config = dict(
    hidden_size=128,
    norm_place='pre',
    norm_eps=1e-06,
    qk_norm=True,
    tie_word_embeddings=False,
    init='normal',
    beta1=0.95,
    lr_head=0.00319,
    schedule='wsd',
    decay_fraction=0.877,
    decay_shape='exp',
    batch_tokens=[8192, 16384, 24576],
    doc_mask=True,
    train_tokens=114200000,
)
Each number is 500 + 25 x the weight over its row's rms, rounded and kept within 0 to 999. Layers, rows and columns count from 0. Numbers have three digits each. The size before them is the row's rms in percent of the matrix's.

# layer 12 MLP down, 128x512, rms 0.194, rows 0-99, columns 0-63
099:443485492532463530482484478471495525536545530511478527519510548519466500467495477468508535503476511463502477471496453521470478495501516482480497500503488540478509491464526497498497485462553492
097:521536498505483479530488491508523451513487495504519493521481488464473475533488528491496447537482481502513501508539490472484472469526527512505492497497516517487486495464488479518532536533493478
104:491473480476473449478526505487501517489498517524434524528472507479522500500467503477489508513535509548483520493498521466480529438492519460452472523522515536502510510467468505467511529516536517
103:462498499472532481488499489552478471513506493512538472492538518463513470478473489495517486461516486519527502493492482462542499464479536518539507512482486476486534478448492513545487490509538509
107:505498519552504499504493481489532506517504478486504497520509537513544499514488499496532470486506489471554473481479456516500524497476490524506544527512501494478519531476505475506599520505489489
092:517502502523497495476538526463511495482493506442526521536506444501456527488450432562468476465489489497468515541526495530498495513522493468483512499535478538500509524522494473467511446522539529
096:513480529471480526513503492510518486510489527472474524532539525541460530496543498475524472513496527531508515484486553497534497496485507493519446501486457517479482509491516519468447533510511520
101:515492486522519485487502492520513477500518493495512492487476489494527430537523482563504549470530523497518429512508462545486484501490535521504526523496466432496514521492515532490492498502489503
101:514490493481519525499491483502514531522442513493481527454484508513503511489491530486482540472493484517494534493475507466488517509470482504495528500494451493518476544469510499490488507467500505
098:476511461493466468531529442512504525508550468505488479498479518516486493523504533510493527502500489450531504482518491506481517526507510472528506518498484539508486475524419531532537512519513506
099:477465520466522537501477505516547447449510529507528502528498511480503526480521463496486487475495497487482555461462542505485504502494559473470501515522499499489505511496510469539503484491498484
096:507508506489504502510487473518510487482518533503482436511467466498517466496485491518541527529471489460500505520523496504484517523505488521487485526529453533508463530475510485510508480467495516
096:527493459514488485484490533490511540443514450507543497509526493463493470476552509465481498502489505480534504489520459467523522571498499501492466511487508480476523534532509501513481528502518485
097:459494556541529439483568478479523512477518475520484546498557492499494509424506503526468503459492522486486481505515545452519462545484549504490461519489508512493460475484488477499496495537512489
095:513480485467529472496498508503487500471505455500499484468475502499502456470500503507520483511498486495461531516497536517525502487484515509568487508511492444508473448498520466483507490466437512
098:495484489482453507539483555491504561503499510502509522486472500492499536504530479496523474514496513480506487507513519471473500494532529476501511484527484474469516478530496487513503521507450545
098:521469503483499494516491512515466448525462476544534507487512490485521512477479481480468517436484492526469499529495510489490506517506478486487480473487532498505517539518540484559480465511497541
098:494499543511508494474509463528506482475488477504537516536475542557498511437469524507484484475464460500500511460493492492499503452481498449491488513512532541469468505496466508514538498535512461
097:510514521496532475512503507497512453462470516538511517521524470481523507518492514503493480516523501538479521463467500481463490566516479507513544468480480489492584520474542477490453488446505490
095:500496479486484468489513464478470479500472522521522490494470490426482506473458519528486502466508482485487496481498511479496498483517499500495479484475507523502484509498528514468477487485495498
099:494499492490556517485506509488530506532566522466497504539527481501517510481529506478479511517491499535498496441489485492509526426474521502495531509488492514508551483483504502564442483439478489
097:508521563531495490508536458483514481521535504452569505494523524533522488447519498486512484520477555529517503510507483553492523515495496508457499523495518501506523487515532481473506486507479547
103:429481487480495527513508471524531488518492473526553527487484511498517511479470481496457489492475540474447505514445460486491504515532478503519494485496510456512531469528523502489464488473526459
102:545542541481493523548521462449490521526487531521472509510484537491551518492504475471503496494517543509465502554480500503517492489521480493472521467504511473510556509517525517484481507452477500
094:510478519514497559499490508502514505494495573502537512502511506510527510544496501522518482489496508501501491554486503509511503526493485457499468472499540505523526473512509500502471499529516509
096:513466492492532512463506521496499464505506497497532532496537489495539504488514497465502471485512496489526500490500459472463510526472457530525504493515541503486547504498522494556527487501505499
101:474490524482519496500516529500520540505552547518501492490489487488514507481504533487545535549461542507534477504524469514498499488500515500508543537507526509499482516540502474480497540497519481
097:509505486494507443480516448485442528522508511497525527437521500462483511499527489455493474512499505484476465521466510476521489534487480499490499477505469516510488487489504507471471519432539488
099:456458514497514482547477485482534496519549507483555550485505483499489507507530573524501537498506514467509492532488551483494506507522459530517514507527556514456482414470479516535471504508474514
091:489496532448517491524479513482495451526551492473498532509494548508492513545463542516488501521485527510530482538513464472482504533470462513458541501489502512485439510512516506506506527470505511
099:509488491511474533471478489493515484513516532494468518481467493492504509486514542496520516495494508490511492471502492495546484486500496485547529441523508486486486542476553504537481521487518496
099:494499489456545495447515493462456460474476468543470507478490449528488474518531504516488498466483514518463507465489499509517548488474447485461480470496522479496494462470459479532475502481500494
097:456477525487535488508480506466530519461491499494482463515512467483560435476486490508502499463499499541506514567499486507512524558497492497470476510484473482532468509487531468528490490478512519
102:504474511506501469496482501499468515499500460504518489535508487488528519516540490559507482544492539505517517538470534476544487500496528535491498523489509511462536493496487539460504509517529494
095:516472530468507526502481481462521488508507510537477479562506486514524510468476517502448533522509527478518468502507571505476531542568513492508466499520511526478493537443502507481498500501483472
098:487562479460541463522508467524539487514502495544486506487520472486498523533475491541527495514545541530509498486500487550508505505534544497548539499499498473509519506476498507527528528524535515
101:503511437486526508509482495480486466488478517474490512499482505532492513552492491525486486537514482480491498503486499496466504479517482499545495492513498519524483511495549491492494513490487520
103:473487475513510501487499458481473502559513509482512486504489477493497510521498510495500461517513502475507529523506481509496506499483479554518522481541534534513489513535553469488457522504454518
100:494462518566520505510443507493468495520504515506464465504509533493510509452494493502485495475495476502480526460502509489533486499457485470506502435471480496515491549502499503454515518512471494
098:489520507519504474528539506461495487510501526525505548496541493479486496497524526503512521493487521532452510509464492488493524519494492541464521449514479457520523521506536501521499526502466494
094:510500446513488500509514506496493471458509467511463521500453525513466463495495532511483486468538509502508482503470513511501535500447507507517523512489497580487461508505466495474507491513499510
102:498521505495488487474472525481490507520496472570493511514542477538453480485516443475542478499492510497540474481497505477475501452523524502483508526494517526498534555476531504481466487494531508
100:521503494552497512469468493496508487458488491503502499492513487496507471507522486506486469511510457484448528522491506539489491545521453499466462489463547531521512497474561479452483507470509473
093:517467457515529458481511437502469482480511496461499495477521517495534499488497516514501509513483530531498505493512503501489533467491472500507463481500499491481518521509514504511500492557469473
095:486514464538438462490511492501507481501513517544477484497448515501473513524490463504519504477557479519496519490501500533454524498487567455472553527490528490507515458510520522505509455510471488
108:475495507518492525513528460494505500470475521498482482528542490501566480469515557493492483496497529416485453509512472479515500510520473469525473496494502497502495479534478515491486516450470514
092:469516478525445516484503502494487509536494450498515462503453479439488511494509530514459471491499508484467458486505516474505506499459528457431460484478524518527466466500468491487441482471508472
103:527501498546523523529525479420510484474482479520495499492488495497488507534449491489485497476449495525475497462483494510517497484510480500464505501436496484524550472496514473503532487501528496
104:536516487542564520493443493505529517542498519519462501558492537471532503519533551508546504507520503526503532472521517495522516512485493530479495501496549479523507405464509528488480479511479536
100:507526516531493510506467493472535499479501483423494516513557527517477517492538469482509542536494477488463509575482498521470499458506485510564509513485483521460511496510453527512482475469470518
095:500440511506524507506485531491490532560473476484500503491504490483523455487472491495513513485486467509541519484484500483473460443497565545519507503465476505493530506501535519484502435493498499
102:509495467473494506491522502530501521480523526488495522489501506509481504506522482477474465511486493494449503505550537511482498504536480505470504512485458507475490480505505465486473520527532502
091:508485471481534482508460536501514483515445513525484509533488472492513439492462455492492501524504544497481488491509501425496516454542503509496481498476506528506507480498477507519505477503525497
100:465483519512523505482459510497530530497493535510519484480475488561492487506502524553487511480524486476538466472524500473515470499527512476488481484498494531564474548500508496479482528493495469
103:512481514507498456477531519526498512489499487494508500464518473498505456524486500536467492452482485520496529508512482488505468497495507475493504478509478453486544492496523527558541480485502491
098:469500487539496504486538513485497485463434515445530523446471505476504501537494520571487480502502454525451494490534533496475518525511488447475505479486541497505510459447449499521494497529490466
096:489499485494530533525498479512477500511496531497438497519461487510497466458525525505501520506546513494510514497535505514473476456530531495530498493528543519459517512518510514586470526536491511
095:479498502468503521523473482469545480533507537495545530542499482532499558475493523474488479539486519537495501480523494531483457485501549513496510500476497493465460508486513503506498531489538546
098:500481449555543513516492507551450482504481541538469461523542508509505475484521509469494480492526525490489494505525486515534511501530549477520506493479546477508471478487472482502490512443490474
092:485495496529549491491485475509510462517494483483527496513484480555514533458551525486496495484529514467471490571513544498482499479484509508467509505519526511477469496488503512542477470513523523
100:512502494503483508535486460491497514483486496478480523538538492522481517554495555538549512493526528492507524489487498475527513535472484492510554508497480473475531478471495529514454503519517489
099:461475516510527500526494490505495495533501512541528476476494496530514532460500494496518481511498522519500532552495481472459510527490495493476517525541576516509479493520479534492498481523493536
127:507520481497471531505565509526503495493469527488472499527489494506515551477478485502470511492495578464489512500512517477506523529505476532512499583473462514512482487501502518481524522496487515
092:475505505499483485505500505550512485491487449499483480492499502477515511520485528498453499512492525497516475527512545516492481454552464474461483476501480489490526504530529475533535515511496450
105:487499450467448525479488491487508475535511479493484445508486494471480505510478519494499481520498513459490525512500539509502525507526503506491475490483535513540498492515531450522519502475513491
104:507459500496492492504531494517513511503507492472509545500515532519506460489501458547504498528489523469528505505483494491495480499456497509511527524492503517484489484480498443469505507444499489
101:518482464500519482480559500474477501462480485504459513476526514506480488506480479458478502550515492493502493439503525471507489507500482493538493502497501536509444471500514524510484481519494525
095:535494500539480515478493503520475534479486489484501500455470547484491499495488496519490544498495480517504500502504470515525481498523460538506489526505461480508501498476471501518517464494504491
102:504473543527493507490460479474517457506486521505553464512487522567505512492532465459492515486487458484508496511513513483498511501507449531510480499464528529496515489477502472515502466490449498
101:518505537507495477487543534538551494526553487490460542509488504464500492480542535487485499530495533485454463503527523517491477499504478513507513517527512566527466532479507534485513500479461489
102:516501528470475533488511420477491510524539493483477523508468532465519531512511509509468527518531479494493480478523469503513491500508503484517507528512517508477541473539474528501531509505489501
088:513534488484515537516529501520533560528470501524474520483538494527464487443503503515503493517522510492507539495521491502512520518497490460501528489509497525534519497497519531511527548492500519
100:517490508495477468526490514486528504500493510507497523483533487516520528478492566512475485477475485500504488512480502510522518460497521550490546517462526490508532510527469481501492482471492535
095:492559501482532446499503479510529482515519525468496478508527496490508493470513536529490501473495518536534527483499492511495467488488520480524503559506551492505486505520498506488554515509546510
099:501504460468484452494515520518472508520482496466494510529451537501472490531509478541534440476489504524510497499489506544526484494515540494506527487518481496481541543468512431499502510512524505
097:485478512484519519485500511493521497493528482459492488515504487483506504433521476508519518480477545498507515537510483531537524462508534522511512489504483511461480514491467521498510504509524496
104:480508518551481482507512488520486514466457500471524523514519514519486489478462541500511484480507500534455498474483452446466502470568522505458543458516478489461523491491496484483452488482522478
109:517518501515505478494453560491496452524492476455489498446493469451499475503483467529496509478511483482535505514527545501476526460482507499498506467503536527478476544488471467454529539515540457
097:496507470495529550520501545466495474479510487509498502487528523450498486498517456468459497547474490524463499524498506493512471519519501510510468483487513465485478498500520499474512511511461503
101:512513529487550489478464462510500494446521497515457531487506492537503506503499510494518522520497490519518463477510506472526479554510475504489502497458502558533494508489496463498520493487523524
094:522507522476522468516408509501492488495509478499477507527480452511447535517486508520509499490496506473477475471505474482529506490467486548491484471536468479493494437518504518551508555515492516
098:507514541518486431469522453464507508523518492477509512525481489527486457470489541515496505461476520528505488518504444475504510503502458496489471478501527501471546516509488519479506495482486517
101:467498502527534564482485510486506541491495514522551491513480475513471498464523488520504492512483506518520497495529548514491496526549473517511452546528499440506510533514502489511535495549459513
093:478503517451524491507459477512488483511450483508510484481542479455497581522518511465515454551555464487509503539527516487524523492479546522519519524525476508495494547500473476497491498489512506
107:465493467459496471511495518535522544460449507517464516498564548495483483470476519496485501470437549513522511479452473508503493555517485488489468509489469507507523533490539531465489498496523550
103:506510500487523513497486538497476500485480520491480484476473452463481530513516443472458513502490506455441493484497512492482532500534535482465547530498524504519430498501529476498487516525543486
108:547483468514537529534455479511499471490512525478527508500513497530571482461490538492492510490514545494456500529502499490509474532525485520563494525512512554513498530501478533524483497532467504
094:517507470527522519530501526506511527495512535493501495487460462510508520507529531497510525513521535489532469528479460494466527529456456495521494482494478497484525517463505503480532510505490504
100:524495535531497543525503518479480468457484507488543524497471461516566537501459479508514477528519482518525542494446486460478465497533459510570511496487507490410477535483490533487483514471480515
101:487491532501525484534453510532531535497507494507520530517497527506507489524532479465521554487494504518479517502494542452502501534512507523497498523480524509524463498506468527485465485495487553
097:525461505472529575489495514476523511482516505499534457480491513502534553503514485509479535516512517510509495533490502526508488497480486523482542512511528532555513530529476552515512510505483476
098:529487482532456453494513459485495514491509469502467477492526488496504497517464541490469562478540463507519533495473521453495465475519498497521537469505498512477482468488555494521482462479543509
096:477494512549529503463516505495519588515503512505531468512479542492568519548503461520522485516461477493528495526487472560571482507488513458475492506505512497500511450506516475489496481447531519
100:503533479495467474541504492472477502487478478465477468505508475510488482507493480450513525519537511500479524515515515531519497507485447479495502522485466506466495458522470526497517481478505467
096:515541493524520504497501484493497550502451507534524503546502456507463486557485487481505460519509457520479503491491498453508505527522471476502516512540483535501562497511510509493515519490468530
102:517488518512467471482514511516485506516504549476496534492483502484518536514513522536492532482540491509526474469503491522515501451511510459516525525503521481504484473553546455501473473512503480
105:474503501457477476520566496487454535479495516491472543519527482497482520559522484489526474487540540482482489496490484501464539517478498534484468480492483458509477431463512451554463507540511553
101:522497492536478516528493510484497513474495490521491495506487497501550524458505547503522537519481543524454505481519504524492495467466466542473554502492536482483475485507497504514478483519518495
114:533519503475472502483509526449525481500487485489487493503537494448494471491493472469486514462494488504508493449519487503526477468456522451490481481473474463493498495490470530487515478508498472
135:520485520504505482465491506483483509493484504504526490474525468527468454505510535461486481495495488489474487506524482496527576506528476470480471550446489469506527481508514496527505444518518564